Weights of a small GPT-style language model, trained from scratch on English Wikipedia.
Size: 10 layers, vocabulary 32768.
Architecture: LayerNorm before each block, no biases in attention or MLP.
Training: 460M tokens, 14032 steps.
Each number is 128 + 32 x the weight over its row's rms, rounded and kept within 0 to 255. Layers, rows and columns count from 0. Numbers have three digits each. The size before them is the row's rms in percent of the matrix's.

# layer 6 MLP down, 512x1216, rms 0.125, rows 0-99, columns 64-127
098:107152130129126106091178124102114088097166128142081113113136167125114163093117216129126115076188212135110103107126142191161121101147180094113147060164207124112137181098119205171161154138219105
099:190164075135121114099143082070126113216132129152123073121082146101227121151102157142114143137107075156124135110101157144145169113139088190174118174119160115122112112188160158138146123086147124
102:099136026093118180098117086128042185093124149197177132133113159203108104086107139128112168190112112139196116150112117067116113145133112120158137149180141164148171061113072075120152144134155196
096:165123122163217148139132150217151087120127151173115087084093171139146073127129125150144118161141152067061176168146072129101127057123085130088162149129078183159082098135162153196118102080125123
103:108085138137139133144017154057130142112102088152104118105094103143126114178112091141120132132102150114165118099132150081158159102130139107128089176132165117064159159131095111154112148128168133
102:106126118135078110142128156164121158134119140112152107104088091102099093111109145153078115117154116089063114128112124218140128110079101104067103192130091198145087086159156110136099116135092102
101:146085133123142148127134121122129133185086153121146162102136101161130129171159088129121164129122124154164135089178076179073157100115155121179130165149158096135148129128102119122153178174128124
104:157078166114108124189113137102148184128152134084123093085121110176148097151193145144103124110131132028098112161135140081144118147097123163152107103129166132125179112132140137182119062184039183
094:032100099107193155099155117107164151100091151115102111143155106175156105150078098090154156171149150181170183092148156114077148091153158179099167196139152176107098077148123164098146152111088168
111:210149129153126152163129151157122089141134082079117106077137087160114182156155083099154104124142114115108210065086112164113135090114103132119087155166084184130140161063165163165137135106088110
099:135141125089170118094173062081082080133182106113156142099155131194184055092145080124123133076124188154124133176092056132172085128176184094079124140167157152132079139083103058109144067139067139
095:122039080083129117114158125145108100138139101176168138191169147085172112193171157149120146077079101148092176118141127064088119089152084086138153179132088086123151133171170105105108125136149078
094:160092129162147149095189123100111138122126099142108156075107084082145059132153141107113140113164154150156139139150164162136128111177119150160089108114129122158091188160141181076129148107112130
101:136120192107123190144093149123127162119121101115145129093174074154128152129079144198185141171073182130112137188185093117144118088104111108120110046122118125162099153101099170116095175104133114
107:118129163140099119157095126150140111077150131125119148090130141105119033139137141108118131115095157099123144157120137115093138110099108096132176102192107112120120162172129136120132136159161161
101:118110115074146128146163044171122102136178166091127116083157085118111105100110111137130095163060103174057160091139088179131111114086126107124081133124153131144148153106129170150145153082103194
104:058120096109108122129119142173148128129153104175129086098148173199133139113104132098118143071095110153086050144130167142056072088160094158075097095123113100073093113074154118121090164073121130
103:149108102144107154105105128154071104147123155161108143148102160072145109092131077121128124117181128100113099135113152113191190137128112172180076098103133064171130136152130113079104119142093117
094:136143103128120169094163164162133092099118180105143114139136165079149121094094151177159133122142071147201067116100195141121159140145105134146114143076155117106161141115170139089126149109140102
100:107134175087076135146138124047169148167105079151195100130145058100133131111132130135071119129160142146113101144109098151105146125132125156115113168142149106186102129129092181136118099187056159
096:120098124139103151106114114130118130089178175099096070121098112107102161102135134107145138087120142143130088125102150113149115126121128183120085074083150129135115130084110113101126123132105151
117:126153103055121118134138145128158212089136174149107145190110147157143060127092112104105153098158050144164113188166132123116160099137072090103090101137142091106070137095131188139116167165102156
098:111149103109113103152115096093147137218116137095135093141111222153121092106118179151133138177109147188146096104168099172103129129095107150133113163098187130103134114137149185120174106138127138
091:154121088141155137120089114127133158117201071121101117060128108122090149096093142066112180131099208120148116106102181143193061181122116082115144115111135093154104137147158125118087127142124107
094:134140110147198130110107123085073171181168166098128178123109193143155118137119148091103077150142152102107114133135180160187177165166122118135119098112123113150150114148156132151107159173151162
100:129101101173105155172096119081167116131078079125127126144087140096118151191148147090162174114171109124091140094083073078097134161086115180155101116084153118114123126140147122126109100117142117
095:126059160165130136133145136155112132139148124142117101076107123187156167113092099188094151142137114083141129137125154056123179142112101128060114152114127089177109110086135102116150122140123165
099:191144117106156135140134117120167123111136158099115084089166145145124074142139139108127130166145168145077113147158106165209157178161088149135136173144126157057138097124116081110099171118127094
095:130126138103102095165114092129121158146131158141104166085104160140100198145137138074137101129128144116166109103125140127153078126129173141113151101166123100136189130183139181113128117085096191
101:153139189097085135158122135135146203116094060093077047115073165129152131165141142107134168136159120113113173107118106104163077120049139147155049131082188136129127168119150119113096143154135138
105:165111185172090153103146158212141127106098111180149134099094129067135067064140173112135094111154122082126080148192089071176123155125169196116116140118129160041145178125090164137112113099167122
101:114075154114126061122158126128181112065127103068108073106123107080146159144123146102130138103129158125169125143132112162109139105117137120159050075116129095056099129091116143090148115112145158
097:100135111112107101110149078101133179137167110080110112104069122123094109128163122174115151136177150136142141121129161140120120141032180153106080136113178193150146044132156164178135179113098100
096:079121154151133147121093146136145128193114141189130143142122129150143105161149108154163139158193113155076113142118169147108120102167105144071129169056184133136180138125137146183100118095117164
106:139109117142027119109113124117131105090165128134138120164113118192149117102096179080102095125145031151133107064177137129194148110044150075120097048141092120194104155108142165122160112123128152
102:101162131137211110088151085146165068081125114119123123117089117136155161145126114126127113155167116158102085137120126135116109150040174138133125123075115054172097153108130155074173085123133146
093:190155153135145115099181097092160160093104135100136219162112136134130178108175127093080144123112116153105033099170135168112115131137113139121091122180119159148118092133181102117125119142104155
103:072058165153156178093123144166128061077117066167092107183084123129133126136102124145127166048196090127165129073111134134141107135093073122117086176126140139143116146194086041156158158089107115
103:083162126133095133100105110165078157115182138149163181123115121163086109128100222102106125085125063144153150140133126105172189127124107154117139108125123140136114120148083128151113136135074144
097:111166158082138159172136149130137096108119081140107184131156154083136084102108124092143076105103084158211068157102136023126135096054124179119142091142046122126176123124145089135118135088114154
105:131156091154130046132109053110163178152166136131106136098110192096150182118184153167126112113150120180156133091104105097123102069146138137090169145121088169139120116123106181121198109169114131
103:145134200088104095040130145148111103203150177181112169173133110185117136116146198131123118070125163075113112126073157104135179053194108141101106145172153141115122126057144089080081110098049096
102:162098075111101142089141170158124140083174174139097132109111078149090133107143081096140127166112105123100085118117082143151164074121161133152132102113128154162098106117081131154104057135158133
098:116135163112085178183103148102126152132158098140140160094093101140106174170097101144120130120085140077090172110156160125103161136085165164174108119158063092123151137087113131146126082109084159
099:152150123118079116094122165089161100168134117123108160086090095096100154098116103139105129145091189163114123157163145101100083127126134099137133166085017112143087105150125124215084105109084093
100:130192149152110167124118119105162154160112129133056093145194117078110102128142136130155096079139104133122126118097127118118138133121108089129141166168154086093187159142111104144166178088173170
096:120076161115097167112146187205134154126117162179129141147096134166193122077194116116128052123030133126103126189143152116193108104104095087095076091128130148116161218168129171152113093084094116
106:154170132125129106121098119115090158179194161118093182105162126171132115145147123124126136102122128155081150095128094139061096168132132126102080144124188124066101106132155073107150134075139104
099:162077110081139156071129141157116165120149147198110140126102125127089124155119111128114127158165154092092093073160087172195193078142121148182098128180100111192078160144170102080192009098137167
100:137160156167189160134126105088181074127112101140154140092101058155122103118076091147082129117109113149118121102145144217090116115122129090092118092096172098086000152133098124131181136152143154
100:126132145144150088124151125091139141127101136132174150134193091104218139095120121154136097173137112157107114124171150099098116115146133168144133104110209137133092116127103136091110175182160109
088:128229117104116123141131171107120090088087161172182136101105154116131133110147135088108085170180158112168087146125112102145144114179107097136060076109120133165113119144148086088167102146136126
100:149101082114103138141122113101169174082097158048143102153097110101154079155132105099130146157091156083136124175146187100110154159066118136168106129053070148167159094088128107105066119054183139
100:146144175084088097161097112073152148146096129136127137125099100093148103152147150143131121134132143122097159200160114170144172106115113152184073162143133086163188110214113151108108083104052128
097:153136130137107158137125133085143120104102079106145157117097156088074178133168129113156118161132096092080139191150079081062081112159118113099152154126091116122100124109137160138092039183111167
104:151178109124136073067076135074130144096171110100076142127097149160122132042077143117148135125042074131121106185075118137170131154181115148111145188140174063106118108132196101199217185093127144
092:178106151091131133144155146126191209148139124111097146102094102169162173191112133138128107116075167098166166148114135182172158140107142091117136136156162131089116113121152108165103091143125119
102:124146135115102096121164101104127183125117119149155121149102131115127174188179103103159135140099131125110072230100191165091136148108135178119168125073114103171140140145094108158148059132114100
095:090109109134082123118088106098170137175104082181102224131198142154200167103187152072163165181054100107122155138159133078086151124102100121116133058136102127136115186135149131134150135202115097
104:051123130147121113040117186110140143127113174161124119119062136092134123121174084156153089084176120121132126060073131129203126177116124100126077128097105114136136106141097138096089161100132092
108:100146162085165100085145124160119097179133126120106116095092179108203126105115198137146122134130131190085154145210139078153146103043166129102114145119168166146093098103138103150102109121078120
100:122142162138107202153149065104118096171122119094110115118097082064095122100170094156132156069125105129125105132135122117159093160119129075135128145173124122077136138107139115137096128127061137
097:136096095206160142200113059101096132067132184100095106183128090190126145194115138136125166206105122132168176100134084056171157190166084129101124078136107101206182104146203185177144142119122155
099:160158160103122183107137146153172108122119141080080061151150132100110101167162135136134125162120113166160105101063111070155100192150152099119131118110142124171179127093105146111118154174118137
101:133098149128073148116177084103140141098110121121133164059115085086103153137169132154121116089145195053156156108139135202118170116134067120130072196100147115144106122103090139144066101109164168
101:131151067146117112080056137155100136121121137126097124100084157110079145152141059107100145142156172139187128073130172152115117124124145125082078121114179160184106090152145084130129110096183231
099:168110093132138071145134132101183120138142097081163114123148079122086141081099128159160169128079099155153134110117129115116146112069095096153088109143114081139162140135098118123156101147131153
097:169108133068080136161073138177157147146145112166159203143152117170127095117139089129143155121151197151143127108164117136122145140126216104111091146129140208106148101155074151127133156104189118
100:076117161088097099129122114151160120107163140080058067163091122163145195169176126132122098138118103165125107107134094104137106086155148142127127169158167083162085137116123115172158116180170140
101:065067112136218140104115159113089095084197085169141157155088079145141131116112113113164088067105159087150127109129108132067185179127128051090118126177089161109115114094093101091125188163157101
103:093112106109112121115094151132188130078137122109145075113100139142177148201138173118150127186083026104167120107115144108146120044107152105138093030061110086065072122030070121123143151109109122
101:104104145110189150174155113098101105083117127114093143137176131139178177163064119113125163098061128177094113119122147095131128104085111153100103134090117165147141093138170118186102118123120159
097:127166104103226156121086062152104153166107068169134121090146109093123145106129015067154096212130091112122190146127117133101104138096100106138130092176087149105104131090142140121046093097094128
101:162123144163158146131142096135114121105126092135079107153171134126091129141106124108117204081219145084123137133150137139143105134134050124099132126052151164100126049108118123136102121149163170
095:147114117106199167078128127069095128144067135131127156165118141109052078139128127199193094055111106168163086145180190137166191156107156114112145076082094161132193153097193178161131144142132134
099:151125149153171130151176044172136110063120123145097113122134147148133153162161167110110104093139158144111113089096103127141153187134085143092099149117091059105138130127065147142150147157118120
100:099125118138098103118103191107113129154132142144132112105045129139141135124108115127089126136113117120166123116134094188065119113114126112115173090126156142146158123136111109121190148107094101
096:112162145147159100155064110092095089146128141189164099111129149132109157091136088111116168144157163135126076188157098141077087128169095146093123111173129110090158166123192078151124145161176120
098:134154183141156135162129191139150163121179113178162154088156134164158143136133090129185148148113079092114157134109145144132112115136148113131121094146110124131089160167153117114161139106091119
099:134169123120123108128146129087105128139120117142141180150150146171142145133068128101186172137134203083096133161135106155147175182132145167143152109132112129137174151114113076152090106163163088
097:158104116098144149147126156147148121150111123118109132078100121152099154085211176045169149159108086118121094120130129134042155093180101083122101097116072128171128084133110193133099088153201087
096:143075144112105163141115153132118139088119102193115112112131174097061055158086134133115105144168142082165134069110127139079083136150073095093164123116129129129145115163133177130147109162148141
100:074156111165088117133114117119158167143161132121107169123121098180089142100150100135153063111154168101097153124124116108089125118109136150075130134080129151122069104165175195084149134067122079
102:173067124195128118088096160130195100119093123118087073104140090110112117154145132139124133100102125144142076165119077158129108151133083128118109110091086066082166173089153147081114143079116133
097:139164136131210072105073121184097137038113077152060112090106090091199073168132083117103121046123158107119113140167113089170139107121166145100172163121174112146144103089170172048113093108153114
097:166154079163158116171192106153117123036126110179116142133164151145104116098152088168151154138130088100112100162071133137090070164159075132180121130167153144134067059136131112105088121164125139
097:130147155103159192134096141173090085088086132161154134069129092145177142133092106138076146216147105101146123103087109109123151112125134111126101076147082101095135082130115142118138144197115121
097:139103139109183112112148120129093113148128214098162113178118074105146154108162112120112154124124137052107161142157125160129110095107172137171166124099162111123124124109154140103159092131068093
103:199081135146142164135134053150149121068112165203095071106125082132113127169135083073170181159146130034110159119158084133065121148152095152113080090126096144096095100071115136123140178168147097
101:168138136144096106117145126130196084125155108162115161187117099169167085151136130195107135133143165117139101108145136140118114101141116142096146103128142110142112152141110107127154145176096052
090:123123105113166182125146138108136131108105089112134043114188125118117138155129078109113095102153158121153100130134152165176132109083154132102094165145061115100087078212081122158153151130107140
092:159137113120190094108149112114132134190109108127142178200172121120179122187126087114125116118155105173172074136140134083105145107127123134104120143177128113156100178116143105119174093124115124
109:181148092119078109138100128163172086205153157100138165083141097139185120101132143113157150162121136116167132110125142101105112173113062139157186158135110158169148120099142093143090131101059105
098:133132107098161113159167163180076096149082132198159072152125171166131123159136146152141115174099118109158139145097109155096117125115097186151161135143136084153130147093065156150176120145173183
095:123040115127119135150155172127183069183120142113166071174062138166114136138138153093148150162119068096116155091137094147160175115162145169111067106143139117132170060160176141213152174123153121
097:130107175099126103116119158101139150125075123127143123136125140081079138098096095149168066154100093165107121125122096141147091132169092143067142128054073137158153167116111154068118111111228069
094:109086126139108163133134139067129165169170198055151166161115137124075153067133065137145110074109092146120161084155084116145093121219195105098111117126197165136149111178128108133158128082130125
100:127104110127143060143162188100121133068102147111170140137108184106139163112158166138129111140097162106133137106115145041139154148143222083181147165119164140084123133138119135131206151086127162
106:106114107143142104192047084101105140147184146160136137109077134061191107091220153097132094095124119132113087114126091158147099152100121128170151150046113138148094183092143078154138100092138116
102:102139137081131138048084108149199129137170155132131144176090125112135088187166104119150125163081127172122164175144121164130152135130131094154119178146145100195073132080119095104101156113162186